Weights of a small GPT-style language model, trained from scratch on English Wikipedia.
Size: width 64, 2 heads of 32 (1 for keys and values), MLP 256 GELU, vocabulary 2048.
Each number is 200 + 30 x the weight over the matrix's rms, rounded and kept within 0 to 999. Layers, rows and columns count from 0.

# layer 6 MLP up, 256x64, rms 0.0867, rows 0-108, columns 0-63
163,234,256,212,176,247,175,203,201,208,181,114,199,202,230,188,195,177,284,192,152,178,243,216,229,212,209,213,205,213,192,205,239,173,206,156,203,225,186,232,230,201,206,228,232,190,151,185,212,165,175,225,184,196,204,237,205,217,194,175,172,244,207,173
223,263,269,209,203,191,166,191,177,211,185,190,197,202,185,178,188,214,152,174,206,196,212,197,225,105,159,241,194,246,176,203,214,169,139,174,192,266,198,155,149,149,160,214,187,150,156,195,151,196,100,193,221,236,202,207,213,226,205,218,262,224,157,215
231,236,170,205,215,206,217,184,217,194,251,250,245,113,220,228,202,231,203,187,206,150,228,230,147,174,192,229,256,210,241,132,168,196,234,211,170,174,153,227,223,225,222,154,183,221,165,175,127,213,158,210,165,192,153,219,229,189,170,160,199,212,181,223
184,270,216,201,177,199,174,175,186,241,173,233,245,167,167,251,224,219,193,201,129,206,258,239,166,199,170,181,156,177,209,170,156,219,124,187,232,183,211,233,145,193,211,246,159,146,204,214,210,216,206,271,237,196,194,187,166,213,241,170,170,180,214,176
213,182,210,214,244,191,176,231,135,222,238,207,221,216,211,174,243,181,222,211,179,228,217,203,182,187,170,227,195,205,206,175,219,216,240,162,179,186,192,162,139,194,200,200,171,203,171,193,214,215,196,191,168,178,151,187,236,196,203,202,210,207,254,230
206,206,248,196,190,225,214,209,190,174,214,226,214,163,180,192,167,218,197,199,210,189,257,193,199,155,157,139,196,195,210,177,167,244,236,184,175,200,182,209,164,153,166,201,131,148,182,185,171,192,193,204,232,221,132,184,225,233,211,184,191,187,196,220
175,166,199,141,229,197,241,180,226,214,220,226,211,182,165,206,182,225,188,190,214,173,239,197,210,237,228,199,221,229,137,178,238,179,174,183,176,200,215,186,189,196,156,161,205,156,158,179,196,215,210,224,203,186,176,236,174,215,183,226,217,226,207,205
181,168,173,156,229,191,208,178,214,238,183,174,187,177,174,197,191,195,207,168,160,170,230,230,224,252,217,186,215,218,158,183,217,219,188,126,185,228,135,173,213,234,226,211,209,208,193,239,195,166,200,174,246,176,180,221,184,175,183,191,191,218,175,212
184,227,208,163,220,197,245,218,197,214,215,176,109,195,246,215,207,167,198,250,241,265,235,257,200,172,144,215,203,208,207,189,243,212,236,224,193,173,167,249,180,227,239,160,215,193,174,209,252,134,218,214,182,223,202,227,145,204,220,191,183,172,215,242
184,225,227,188,222,188,186,189,176,227,171,241,190,183,136,245,185,151,198,200,176,212,186,178,217,160,234,179,233,130,212,207,203,156,189,208,196,211,164,227,215,210,179,198,143,169,149,168,195,189,187,201,211,172,174,161,205,192,144,214,210,207,218,195
227,194,215,228,214,221,186,191,169,197,175,156,225,160,180,176,205,140,256,177,232,138,258,208,213,127,116,188,216,159,232,240,249,252,214,242,241,164,210,207,247,207,187,276,196,204,194,240,150,192,216,187,221,159,226,180,230,220,240,180,168,156,162,206
220,180,132,178,219,256,193,184,203,261,251,244,182,186,161,229,235,225,180,197,207,240,218,216,212,226,131,202,172,144,191,120,183,214,167,165,161,165,218,142,152,144,202,210,195,210,212,218,206,215,112,264,165,215,218,175,148,191,202,170,187,188,183,229
155,215,184,220,256,183,210,241,172,216,227,164,184,180,230,187,219,150,178,179,253,188,158,210,176,236,189,192,199,150,243,202,173,185,210,199,245,200,229,198,174,206,176,203,231,215,220,151,210,181,200,189,206,185,213,255,227,177,292,213,182,205,244,179
203,145,235,187,209,197,195,191,168,220,165,251,200,180,247,221,215,196,145,212,191,165,217,198,190,213,197,236,249,187,224,222,182,172,180,202,197,174,217,224,148,197,199,188,180,195,174,198,223,246,197,167,211,175,181,177,204,225,195,197,204,177,164,197
210,179,224,198,212,219,235,199,237,220,179,179,183,200,162,215,194,153,218,196,177,153,237,171,195,224,250,154,217,202,183,183,210,207,166,175,219,243,163,172,193,193,214,201,198,250,252,266,185,178,141,223,220,150,174,184,211,215,181,186,294,199,215,246
203,222,239,196,242,236,186,149,150,183,178,226,228,155,226,212,208,154,208,211,211,246,241,194,250,209,190,151,146,191,208,183,133,196,146,226,175,218,209,167,258,249,163,188,165,176,113,215,189,189,182,193,253,214,193,216,240,141,222,189,240,198,161,233
246,219,206,238,203,175,225,157,192,202,181,181,168,173,235,181,240,222,227,227,172,172,229,212,167,223,195,230,177,188,224,199,255,212,202,244,208,183,178,228,242,171,181,193,198,225,211,211,192,166,222,217,235,172,172,200,162,167,243,160,167,176,194,155
168,193,225,165,194,233,208,245,189,210,161,173,171,176,224,224,220,192,184,257,172,171,251,173,185,168,174,214,165,241,197,177,214,220,211,233,183,184,184,170,215,157,176,189,205,213,200,163,253,215,199,177,233,194,216,215,167,242,210,221,218,176,225,198
245,208,209,211,167,211,180,208,225,173,218,208,202,220,172,243,198,157,190,255,274,276,205,178,186,202,238,194,177,202,185,251,228,196,195,203,203,222,207,198,201,166,194,232,169,175,247,213,220,236,168,226,187,196,216,251,199,192,212,226,178,213,183,158
166,189,181,233,187,137,202,207,221,239,196,207,209,159,162,202,208,176,141,186,213,231,219,222,229,180,223,208,219,169,203,157,205,224,183,163,216,234,214,133,194,218,191,185,171,172,191,224,183,241,172,249,210,170,200,255,227,184,229,202,210,192,214,276
148,194,260,228,143,201,202,169,172,228,213,226,197,203,168,153,208,170,239,159,177,246,173,168,190,158,122,187,194,192,143,175,236,226,212,217,147,188,184,193,216,192,250,218,165,250,158,170,228,239,182,213,194,175,178,225,167,160,221,209,211,234,181,214
204,203,201,229,192,187,200,185,176,207,203,196,186,220,194,198,188,230,175,139,207,218,255,154,199,159,224,228,241,194,173,160,223,146,206,185,179,256,197,205,212,110,167,204,195,167,194,203,184,231,169,177,210,183,170,204,189,217,156,151,240,250,166,184
185,220,233,224,228,227,212,248,214,205,202,217,232,214,186,217,184,229,180,219,215,215,230,190,219,189,229,175,225,235,216,177,257,242,207,222,200,241,199,217,194,186,230,184,216,209,206,228,179,229,195,212,207,249,168,178,197,194,224,233,208,217,204,262
240,198,201,209,182,202,165,238,176,213,166,220,231,172,173,218,201,166,179,162,166,185,204,191,197,176,182,173,228,187,207,151,209,207,175,156,212,190,196,209,211,184,176,194,182,209,160,277,182,260,205,159,178,173,256,247,199,250,214,159,216,200,248,169
179,181,214,212,188,224,184,217,203,210,211,168,205,202,201,191,223,195,229,185,224,235,213,211,135,212,196,213,179,204,193,212,192,167,200,205,229,206,233,239,213,183,192,178,151,181,218,262,184,192,240,230,208,192,195,206,147,214,193,217,210,157,177,191
203,209,154,192,209,205,227,195,141,220,242,233,191,216,220,163,239,156,182,232,240,187,226,136,151,178,156,192,225,209,166,163,212,176,215,186,241,179,199,252,201,185,224,244,235,208,225,199,190,169,208,182,180,193,187,213,176,179,216,203,215,192,180,103
196,200,206,206,206,179,158,176,206,150,204,246,172,200,178,179,248,227,208,163,201,175,190,204,176,234,231,206,195,261,244,205,235,163,215,220,260,135,205,185,245,221,185,204,201,185,181,158,226,192,209,230,237,169,175,205,197,257,215,169,185,241,195,145
202,184,191,201,177,261,184,246,222,210,172,188,218,172,221,199,176,196,181,262,226,204,236,156,195,210,194,176,226,199,174,245,235,149,195,223,203,196,236,197,206,191,208,166,237,191,160,199,210,205,214,249,129,218,192,201,223,197,209,185,205,223,182,229
225,195,219,232,195,261,166,167,200,222,169,162,171,165,202,231,168,192,188,238,216,233,242,197,196,197,126,173,172,222,208,219,184,222,211,194,188,257,269,142,232,124,174,195,186,216,164,266,178,194,212,228,244,217,235,225,227,173,154,126,192,166,195,189
213,186,212,189,197,184,201,156,220,215,147,161,239,120,210,220,224,225,192,249,234,246,206,190,166,210,182,179,218,202,251,197,208,274,158,193,197,200,192,210,185,238,216,250,149,175,196,198,185,163,138,193,193,177,214,166,152,143,203,280,180,184,202,199
201,176,201,182,220,208,244,182,205,233,139,183,203,169,226,179,243,221,204,163,214,218,172,220,159,198,192,168,218,201,242,166,221,214,188,140,222,195,200,193,151,155,163,257,165,179,169,266,212,139,171,246,195,223,183,179,159,186,206,243,170,180,183,200
199,217,236,170,216,200,260,149,157,223,186,182,252,155,199,211,277,184,232,248,139,212,212,247,157,170,178,218,188,123,204,171,189,219,207,226,209,200,217,237,225,167,201,206,144,201,192,198,270,185,195,184,150,144,254,179,167,251,204,185,143,228,176,176
196,154,246,201,217,222,183,204,148,203,216,185,204,160,220,174,199,187,167,219,210,191,235,196,208,205,182,158,156,213,132,183,218,218,241,209,215,182,212,191,252,225,237,266,152,227,239,216,180,175,151,230,181,189,176,237,200,197,239,204,229,166,208,223
193,145,221,206,158,166,175,213,215,223,150,209,212,230,208,171,248,175,187,154,255,194,287,184,199,184,265,213,198,256,249,195,220,166,219,191,227,163,264,189,213,175,164,210,186,211,154,201,202,177,176,236,213,200,160,208,197,166,171,195,158,159,235,233
188,226,170,203,191,204,212,224,225,178,174,241,213,160,183,238,191,160,197,230,179,189,215,184,246,220,209,224,197,166,190,208,256,201,193,179,212,211,166,238,207,200,198,181,190,245,229,217,196,225,146,191,196,195,174,202,182,225,187,187,217,246,213,198
224,205,257,185,165,240,183,175,203,173,221,165,164,161,149,276,277,190,184,220,199,174,193,193,210,204,200,190,138,165,202,169,200,221,184,230,238,228,204,174,153,211,182,235,241,231,185,188,224,224,202,165,190,222,171,196,207,223,231,227,233,202,241,200
199,214,247,184,177,198,156,229,241,231,196,172,237,184,161,181,162,178,223,151,184,213,188,250,212,242,181,204,231,170,160,164,253,177,117,219,236,192,210,220,207,172,225,211,200,155,221,248,170,234,215,210,184,218,182,170,209,176,226,211,207,229,218,235
237,166,179,249,198,197,211,156,143,232,100,208,253,161,157,145,202,175,229,172,224,154,207,138,165,162,206,199,164,197,254,161,212,205,190,175,172,219,156,203,231,285,186,229,226,249,136,168,228,205,190,219,231,193,211,169,215,198,194,212,208,253,236,175
177,242,191,136,175,228,193,207,181,235,184,231,185,150,180,221,220,211,200,217,145,186,186,226,223,190,156,190,184,224,214,146,157,233,205,209,227,180,211,200,205,191,170,184,212,181,190,179,238,246,119,223,192,201,178,201,244,160,175,192,178,269,191,179
159,153,168,183,198,192,187,197,200,202,189,219,205,199,213,179,200,221,183,168,190,204,256,187,165,195,216,236,178,134,231,191,201,164,228,227,178,142,186,211,225,208,183,234,168,236,192,205,163,197,202,221,198,205,174,170,188,182,200,177,158,223,226,178
207,190,187,188,125,159,172,215,200,175,217,156,214,155,223,195,226,188,211,160,170,209,165,185,169,189,214,225,177,207,202,186,252,219,165,210,260,150,189,199,208,188,196,188,209,191,190,198,245,215,220,212,162,147,128,200,161,206,296,155,166,234,220,173
158,183,164,211,211,202,219,224,174,206,164,151,185,197,161,140,106,226,229,207,159,181,236,189,177,216,199,199,146,225,203,110,168,186,225,187,163,235,220,156,175,183,220,199,177,182,197,243,207,208,150,214,172,160,195,169,199,168,202,192,140,216,185,231
159,177,225,212,218,224,225,144,195,239,172,188,230,188,202,170,176,192,185,163,198,201,163,166,250,199,168,209,214,201,196,209,194,246,225,113,162,222,156,173,239,161,162,234,155,215,152,186,218,234,133,197,255,153,163,203,200,174,221,188,214,219,268,178
163,148,143,245,198,200,211,191,190,207,207,252,183,216,260,229,262,200,189,185,230,217,154,195,231,195,182,209,232,258,235,139,207,208,202,218,210,157,156,203,157,221,161,184,202,208,186,229,199,222,208,144,231,135,149,196,208,209,216,227,182,209,197,196
206,200,171,188,221,226,217,214,208,208,177,201,158,165,209,174,197,204,226,151,242,200,223,151,177,244,178,160,180,178,178,198,234,178,179,175,202,246,209,231,226,206,201,178,196,196,234,221,174,201,222,191,257,194,183,172,230,232,195,180,257,196,234,237
174,172,156,220,194,222,181,209,206,216,211,221,208,219,188,200,204,199,206,238,181,185,196,175,203,204,221,163,185,200,202,200,207,160,223,242,192,205,199,226,207,180,197,185,185,196,178,218,191,215,221,209,219,183,171,174,192,217,173,223,210,182,191,226
181,223,180,221,140,207,189,196,181,162,188,217,262,145,143,190,209,207,184,218,241,198,225,192,224,179,207,222,268,219,149,188,225,213,195,196,199,192,191,215,163,197,147,168,199,250,172,245,216,224,189,210,209,160,212,293,224,169,158,233,233,202,204,239
241,114,197,189,200,163,214,146,166,222,170,190,186,199,184,184,251,212,158,174,183,234,219,160,179,166,134,207,236,227,205,152,188,153,146,194,229,272,211,223,174,204,191,306,167,234,231,228,198,269,202,171,211,150,193,191,195,178,168,199,280,178,215,172
170,186,223,182,157,218,166,174,188,212,226,146,184,213,182,188,211,151,209,137,167,216,201,189,212,169,228,183,199,155,190,179,223,199,196,184,195,206,205,160,246,209,162,203,205,270,195,219,180,179,176,170,196,193,189,185,134,204,199,136,197,207,200,254
154,238,199,173,170,224,231,204,204,192,213,183,204,233,191,236,180,187,226,266,260,221,246,221,177,185,225,194,232,190,214,203,186,212,203,164,191,231,176,231,181,198,193,205,212,201,134,189,227,189,179,169,177,199,174,213,170,204,243,254,124,151,152,229
168,161,236,225,222,166,202,143,222,226,177,180,197,228,198,173,173,166,256,206,229,200,172,213,156,193,145,221,221,195,214,283,211,203,184,168,197,154,202,240,194,192,215,193,200,134,169,217,233,224,182,185,207,205,198,220,142,221,231,217,190,226,233,219
210,188,210,210,156,185,234,208,192,221,212,202,178,230,201,222,204,199,194,230,244,182,206,185,164,210,221,186,205,217,193,186,142,115,233,212,240,154,179,202,156,147,193,236,150,160,222,185,96,246,235,187,256,197,220,153,162,172,198,226,146,245,196,189
200,243,147,166,217,209,231,215,171,233,185,166,174,213,127,218,187,241,188,206,232,224,199,174,233,214,181,166,161,224,231,219,227,156,181,214,157,149,209,229,167,196,189,258,261,199,199,189,148,226,225,169,220,194,215,231,260,229,225,108,215,258,186,219
244,175,205,238,178,230,186,216,216,206,189,242,136,216,147,209,267,230,213,193,190,145,229,203,131,183,141,165,222,192,199,204,202,223,204,194,162,166,171,236,178,197,150,185,208,241,161,241,189,186,211,233,223,223,185,203,186,208,269,188,227,240,159,182
175,195,265,233,197,213,195,210,170,213,199,258,190,218,251,239,215,146,182,277,202,198,176,160,179,189,196,203,209,168,171,256,212,213,147,215,212,225,195,212,165,202,215,189,172,187,200,212,204,166,173,204,212,199,110,194,197,229,228,203,198,199,137,155
169,221,195,237,202,172,156,219,198,210,134,198,179,176,187,209,221,166,184,226,170,208,181,164,190,222,174,195,159,205,184,221,220,164,153,180,241,191,189,236,227,176,215,207,214,216,206,167,202,221,238,197,291,162,189,199,229,213,197,218,203,188,210,242
178,154,189,201,184,231,192,225,199,214,167,230,187,159,211,156,210,205,139,145,170,230,207,168,234,227,225,227,219,223,215,212,267,141,215,176,185,203,186,167,162,180,239,188,195,207,182,219,216,226,242,195,226,197,136,158,194,151,141,188,197,247,211,197
203,188,224,208,219,184,217,113,237,203,226,170,140,186,190,189,154,200,228,157,206,199,169,207,206,204,187,188,226,230,218,253,229,167,166,137,263,212,209,169,179,200,172,176,202,167,167,195,180,222,176,230,198,228,166,189,174,201,254,191,234,210,213,252
214,242,162,159,256,236,239,184,237,212,185,272,157,153,210,182,191,161,192,238,198,212,208,195,208,181,227,210,155,162,184,211,184,227,177,216,246,177,200,217,202,180,167,152,162,196,219,215,211,160,210,212,205,217,148,190,184,172,142,185,207,225,242,223
198,234,216,199,220,219,214,218,170,215,226,206,154,201,183,159,213,161,166,210,149,206,200,165,231,242,221,160,181,207,191,262,189,163,233,233,212,223,209,160,154,229,186,226,177,208,182,209,241,219,206,214,230,181,193,212,171,197,202,253,173,190,203,186
156,156,190,217,195,192,215,204,207,236,189,196,186,214,195,225,189,195,226,218,222,252,260,238,214,145,171,160,252,224,223,199,266,227,206,209,215,237,164,211,242,207,169,217,241,211,193,197,224,159,208,116,189,211,121,220,144,186,185,222,200,222,225,161
241,199,165,243,237,211,222,165,162,212,190,201,212,170,163,175,165,206,205,203,225,121,216,175,222,155,218,224,197,232,213,195,253,223,237,230,199,208,188,213,180,238,225,259,214,221,152,125,196,185,154,207,198,224,227,257,168,216,227,194,217,236,236,204
153,216,203,180,179,209,169,217,171,237,252,184,188,162,199,155,255,222,218,207,228,228,177,181,254,237,221,240,220,168,242,275,173,247,167,203,196,178,195,205,202,172,219,202,253,167,184,237,263,217,186,157,177,162,167,187,218,180,235,206,181,260,216,187
311,180,195,204,154,186,220,264,170,204,213,187,212,168,179,200,217,171,141,239,260,209,186,194,149,190,199,219,229,156,153,222,224,194,120,132,199,181,171,213,187,203,193,272,165,206,228,194,208,245,211,192,165,187,187,173,254,178,143,236,199,226,216,192
184,227,246,213,190,249,195,171,227,140,236,197,269,178,193,182,229,184,185,207,191,256,152,280,169,241,181,167,239,194,249,178,208,197,214,152,182,213,215,108,161,226,187,214,182,207,252,215,138,216,174,226,190,151,170,238,191,236,207,193,202,180,218,238
189,154,174,195,188,239,162,166,167,173,201,182,218,233,180,196,216,240,148,166,172,193,191,167,143,202,189,202,203,223,190,160,145,158,144,165,235,154,199,186,173,190,181,213,155,187,165,176,170,241,252,162,248,170,192,153,170,207,182,162,226,216,222,126
263,185,231,209,224,221,216,201,164,223,254,178,208,159,212,202,241,182,247,209,201,228,241,197,220,141,252,284,172,217,181,216,240,165,200,155,200,220,177,218,222,133,194,261,197,201,200,146,264,204,169,267,230,238,199,262,217,160,190,168,275,203,231,226
143,182,225,212,211,211,160,182,129,219,128,143,205,178,176,190,230,217,195,178,276,200,225,207,115,160,250,257,200,129,197,157,201,221,222,252,164,208,215,204,226,176,175,235,200,217,212,180,152,162,189,210,176,197,168,181,163,191,238,188,218,240,190,176
162,217,207,209,201,204,183,176,200,200,227,176,161,212,200,150,172,192,206,168,182,249,176,187,172,206,185,251,236,227,169,169,227,204,243,192,194,216,249,172,230,233,198,175,205,200,178,266,218,255,216,136,224,217,156,197,218,221,184,206,220,252,196,243
186,250,169,241,232,239,148,174,180,241,206,220,248,160,186,185,253,169,217,197,201,258,211,196,232,210,168,204,161,231,231,199,225,194,156,169,227,194,203,171,195,221,189,220,175,251,196,220,233,189,251,199,206,178,197,181,206,205,168,219,193,193,195,168
248,183,218,162,173,240,196,167,228,212,220,204,217,194,192,240,180,178,199,215,182,233,200,228,180,232,167,249,244,182,224,169,241,233,141,216,256,214,220,202,150,185,257,154,203,170,217,202,220,213,179,178,192,221,173,173,166,172,210,187,199,253,141,148
253,201,202,157,190,237,274,187,186,234,171,246,217,245,152,183,220,161,187,220,217,219,196,198,224,147,194,243,219,186,198,221,229,145,187,181,248,256,167,180,178,202,209,242,220,207,231,184,177,200,193,163,228,217,189,189,191,232,212,250,215,215,212,205
234,150,266,211,184,181,222,216,182,209,216,165,202,166,181,166,212,271,158,207,227,203,205,191,176,285,196,191,214,190,223,169,177,240,254,214,244,209,217,218,220,213,236,232,94,256,187,210,223,225,190,215,261,156,173,204,195,231,224,256,205,189,200,190
202,189,214,249,223,175,240,160,220,198,231,137,196,176,163,159,198,196,200,227,199,147,191,177,168,189,152,218,246,217,242,198,189,228,165,225,196,207,148,206,218,217,181,207,249,164,200,198,211,208,193,221,190,207,181,207,167,137,220,236,215,192,208,195
208,240,219,229,218,224,206,187,265,225,160,234,221,240,141,202,256,187,168,218,226,257,212,196,200,144,179,223,217,159,232,201,217,191,160,262,164,203,157,180,226,190,251,168,227,193,219,205,183,226,225,251,225,224,195,203,191,244,253,195,191,193,186,240
225,193,167,180,220,193,218,260,167,211,204,199,171,192,190,222,216,164,229,242,218,184,231,167,144,266,193,238,154,198,162,191,201,161,211,168,219,207,207,210,172,225,176,220,188,171,163,203,192,242,220,176,158,171,242,203,209,202,192,205,218,157,210,228
206,218,218,199,209,248,148,148,193,208,234,196,219,198,219,212,204,171,192,221,233,163,226,214,188,253,168,245,188,265,225,233,183,220,214,197,254,184,234,227,139,202,126,154,241,188,195,228,192,195,188,193,212,202,145,203,197,176,173,189,200,161,180,207
77,180,162,214,213,219,243,256,243,190,219,235,173,189,177,189,167,192,186,130,225,182,251,222,196,172,204,223,222,252,224,162,146,191,152,180,202,197,198,219,207,140,184,212,250,192,224,215,207,200,147,214,202,238,197,178,254,203,208,214,177,236,243,274
216,213,207,234,201,174,186,214,245,227,228,221,210,184,211,214,241,192,230,225,224,219,202,141,243,234,135,223,216,173,233,210,186,158,163,215,176,220,167,171,173,204,212,183,231,183,165,198,168,205,216,216,226,183,169,283,183,185,196,198,225,206,193,233
220,208,203,237,233,186,204,225,188,250,176,195,177,206,226,185,199,263,213,219,175,145,256,169,214,259,180,193,172,265,205,225,195,176,194,210,223,182,153,180,168,233,174,177,262,194,168,209,217,177,207,139,175,186,187,279,235,200,251,201,240,207,202,250
194,224,200,174,212,269,206,191,227,204,217,276,195,209,173,213,250,210,184,202,184,190,221,183,261,148,220,217,183,166,208,179,166,150,197,218,194,223,183,184,171,219,174,171,232,177,171,263,181,219,191,136,212,168,198,234,181,220,166,185,238,214,176,239
181,155,181,249,174,195,205,216,175,244,158,176,183,237,187,224,179,222,197,200,177,216,196,239,206,211,206,221,180,225,209,174,207,148,149,199,208,237,166,250,216,238,214,222,179,224,193,221,163,207,199,182,200,210,194,171,168,236,186,205,175,219,212,218
236,218,208,233,239,215,171,201,150,275,247,218,195,169,222,227,233,213,207,174,233,189,245,218,192,194,242,187,214,188,219,243,149,163,185,238,188,174,235,197,226,215,210,256,213,198,173,152,165,199,204,197,179,182,170,252,158,217,182,216,185,243,190,242
203,211,188,174,232,184,177,135,240,180,126,177,211,197,180,219,274,97,225,206,207,194,225,222,184,181,200,200,216,227,237,199,215,192,166,207,208,218,165,171,242,227,196,178,169,153,182,202,174,167,173,226,151,201,240,229,231,225,224,215,174,186,150,235
197,200,194,219,237,183,230,222,134,202,180,205,180,215,207,196,222,212,137,196,228,225,244,211,189,224,176,197,179,186,179,250,245,161,176,234,186,197,241,221,190,176,210,214,160,168,215,211,256,185,233,187,205,169,179,167,194,203,193,187,173,203,185,170
229,169,234,191,294,208,184,164,150,223,197,219,205,217,130,156,224,238,151,186,157,220,190,152,183,199,210,128,228,199,185,221,235,198,186,226,196,218,108,173,227,200,186,200,199,221,182,162,237,218,181,176,268,274,198,246,214,167,279,198,188,219,233,207
224,186,217,202,148,222,194,228,215,180,158,154,249,210,182,198,228,196,202,287,234,164,163,203,156,179,216,167,199,228,219,180,195,202,210,203,238,243,205,202,165,136,223,226,202,158,211,202,211,193,145,191,153,209,143,233,174,175,233,217,165,210,232,190
210,200,181,235,139,219,224,206,170,170,192,192,225,155,190,194,261,175,156,236,200,172,198,184,204,199,213,155,194,214,223,222,208,157,220,175,216,168,188,200,212,198,182,224,263,213,193,183,139,232,206,226,229,179,168,208,160,166,149,210,259,188,246,201
147,178,173,201,211,229,224,219,190,194,246,208,223,203,183,202,184,182,196,198,193,186,240,190,185,168,202,192,178,219,224,182,192,236,169,216,194,252,125,133,270,231,230,237,204,160,176,216,164,211,243,211,205,167,193,270,210,187,176,181,96,175,175,126
185,194,230,224,133,275,171,188,216,198,212,264,247,181,199,224,212,113,214,209,216,203,200,189,189,187,241,221,220,201,189,183,189,199,184,214,191,197,209,166,230,147,162,250,192,213,203,171,250,174,165,222,132,213,169,174,170,176,199,205,199,208,234,185
185,187,245,229,188,160,201,152,181,198,191,184,179,209,174,163,211,165,186,172,201,182,166,169,210,218,199,138,250,196,145,254,221,163,183,168,159,156,132,192,229,196,146,232,188,250,127,129,149,247,229,226,233,160,160,182,207,167,160,230,214,213,198,240
171,219,164,176,291,222,205,136,156,171,229,211,194,185,206,151,203,195,188,217,208,159,197,223,155,238,184,217,237,219,229,155,161,197,202,202,225,195,227,215,209,221,150,230,199,308,208,190,179,140,208,191,204,201,214,190,198,166,212,119,196,228,215,193
212,183,150,237,179,223,216,171,193,193,213,194,207,154,123,169,206,221,202,208,270,125,231,165,163,199,218,186,180,169,191,221,140,177,214,224,147,242,207,224,179,272,140,199,175,157,139,191,231,168,201,205,165,207,192,191,238,163,155,260,218,209,258,186
227,194,239,213,164,253,206,182,216,175,217,231,181,225,194,160,261,205,202,187,222,174,237,152,172,165,200,149,172,232,179,201,186,262,242,240,156,200,163,191,167,202,192,249,225,223,160,224,235,206,189,213,241,229,155,244,216,157,183,157,250,241,241,188
200,166,176,195,202,227,160,198,159,184,194,155,167,185,165,164,211,225,167,175,176,216,193,108,232,208,243,215,253,172,181,152,220,221,197,193,170,199,215,235,151,213,198,200,172,226,229,213,256,178,206,144,138,193,190,188,136,223,177,170,144,261,209,217
213,198,249,179,190,205,172,214,189,254,239,188,208,225,203,242,227,202,228,197,169,215,209,206,241,223,229,249,190,162,199,185,215,167,174,171,209,152,179,163,228,202,194,177,215,211,142,248,223,248,197,194,192,192,178,170,208,232,195,188,158,254,198,201
216,212,197,230,212,196,199,166,170,188,174,152,143,218,226,167,158,226,236,205,248,167,190,220,142,181,213,160,172,211,243,142,223,261,229,198,192,206,136,186,191,148,182,205,145,190,175,189,209,183,228,216,228,177,196,217,173,245,217,185,167,202,196,226
193,212,219,234,221,224,242,211,232,189,219,192,204,181,176,231,204,193,280,229,219,182,196,177,171,245,207,205,247,199,191,179,218,222,185,195,183,198,191,254,214,198,223,208,207,189,168,229,181,192,187,206,188,217,218,262,186,171,199,224,229,224,236,185
163,203,209,195,131,245,239,185,220,186,208,261,243,217,195,185,175,194,155,206,197,223,247,205,172,151,208,177,195,206,245,160,203,182,209,259,156,208,230,200,205,181,163,211,225,167,198,253,185,170,228,214,144,262,197,241,144,191,195,178,231,226,148,234
188,196,219,205,160,197,208,162,204,201,181,246,187,229,164,133,173,208,181,208,213,186,176,165,196,196,217,230,244,213,209,227,180,139,157,212,183,206,176,165,150,194,191,192,186,191,228,167,190,238,178,196,205,204,166,154,172,186,195,209,210,257,207,178
164,174,225,273,247,255,218,178,214,195,209,128,230,203,183,142,232,164,267,233,235,158,234,184,185,194,208,155,165,216,223,239,194,214,149,206,176,217,219,212,158,228,163,231,171,212,169,218,162,261,161,114,188,271,215,194,127,178,169,190,212,154,270,211
124,184,211,295,170,197,220,132,182,192,155,210,220,151,228,204,255,224,164,139,225,130,258,201,148,190,213,189,170,197,193,169,157,186,125,211,191,187,226,165,151,172,175,184,193,149,160,212,213,236,157,160,135,153,218,154,205,188,230,162,240,193,231,197
282,243,235,233,178,230,228,233,164,169,183,173,150,208,196,217,189,165,224,241,212,190,261,169,117,175,218,192,167,211,122,199,284,219,188,199,281,265,171,225,235,161,182,184,200,255,216,241,241,208,257,163,229,190,227,228,210,190,226,205,179,231,173,201
193,197,189,188,180,202,216,191,180,165,156,209,207,195,167,200,239,190,231,211,179,188,206,184,186,171,159,190,168,221,223,197,240,180,220,213,237,130,175,226,238,206,181,217,167,219,207,193,244,225,162,196,199,149,196,199,209,168,191,213,173,154,177,176
235,232,209,200,201,234,151,247,244,202,193,223,258,217,138,212,250,205,172,182,193,210,208,183,182,166,238,217,200,193,189,184,241,242,188,221,201,218,194,167,171,163,257,204,153,203,168,210,247,224,171,185,231,239,214,226,258,202,257,182,189,229,189,255
174,222,207,198,227,204,168,180,156,202,248,217,182,192,197,226,216,204,212,199,186,209,199,210,227,209,164,148,149,180,191,187,173,177,228,234,198,159,199,195,121,156,139,233,181,153,171,217,206,194,152,168,164,153,202,220,182,205,198,175,201,157,169,205
202,177,156,207,193,207,201,274,169,207,208,206,178,246,179,186,217,172,210,240,221,173,197,171,201,200,193,188,199,216,221,187,191,198,263,212,192,209,179,209,213,234,214,208,222,193,173,213,175,163,154,240,219,190,176,219,191,170,200,228,210,256,201,210
157,235,235,215,171,200,155,200,169,184,227,195,187,233,161,177,225,237,228,196,197,164,235,148,205,222,170,183,196,157,183,209,194,166,173,218,222,162,168,154,152,209,191,225,186,115,150,218,203,250,256,192,232,161,185,193,213,233,212,185,231,160,159,241
221,181,198,206,186,213,152,217,197,192,185,199,147,146,233,217,247,150,223,148,213,228,196,215,190,130,188,231,209,221,231,178,248,167,245,197,224,205,165,222,232,280,189,228,187,199,167,133,164,176,237,163,209,234,178,196,215,301,137,153,192,260,211,204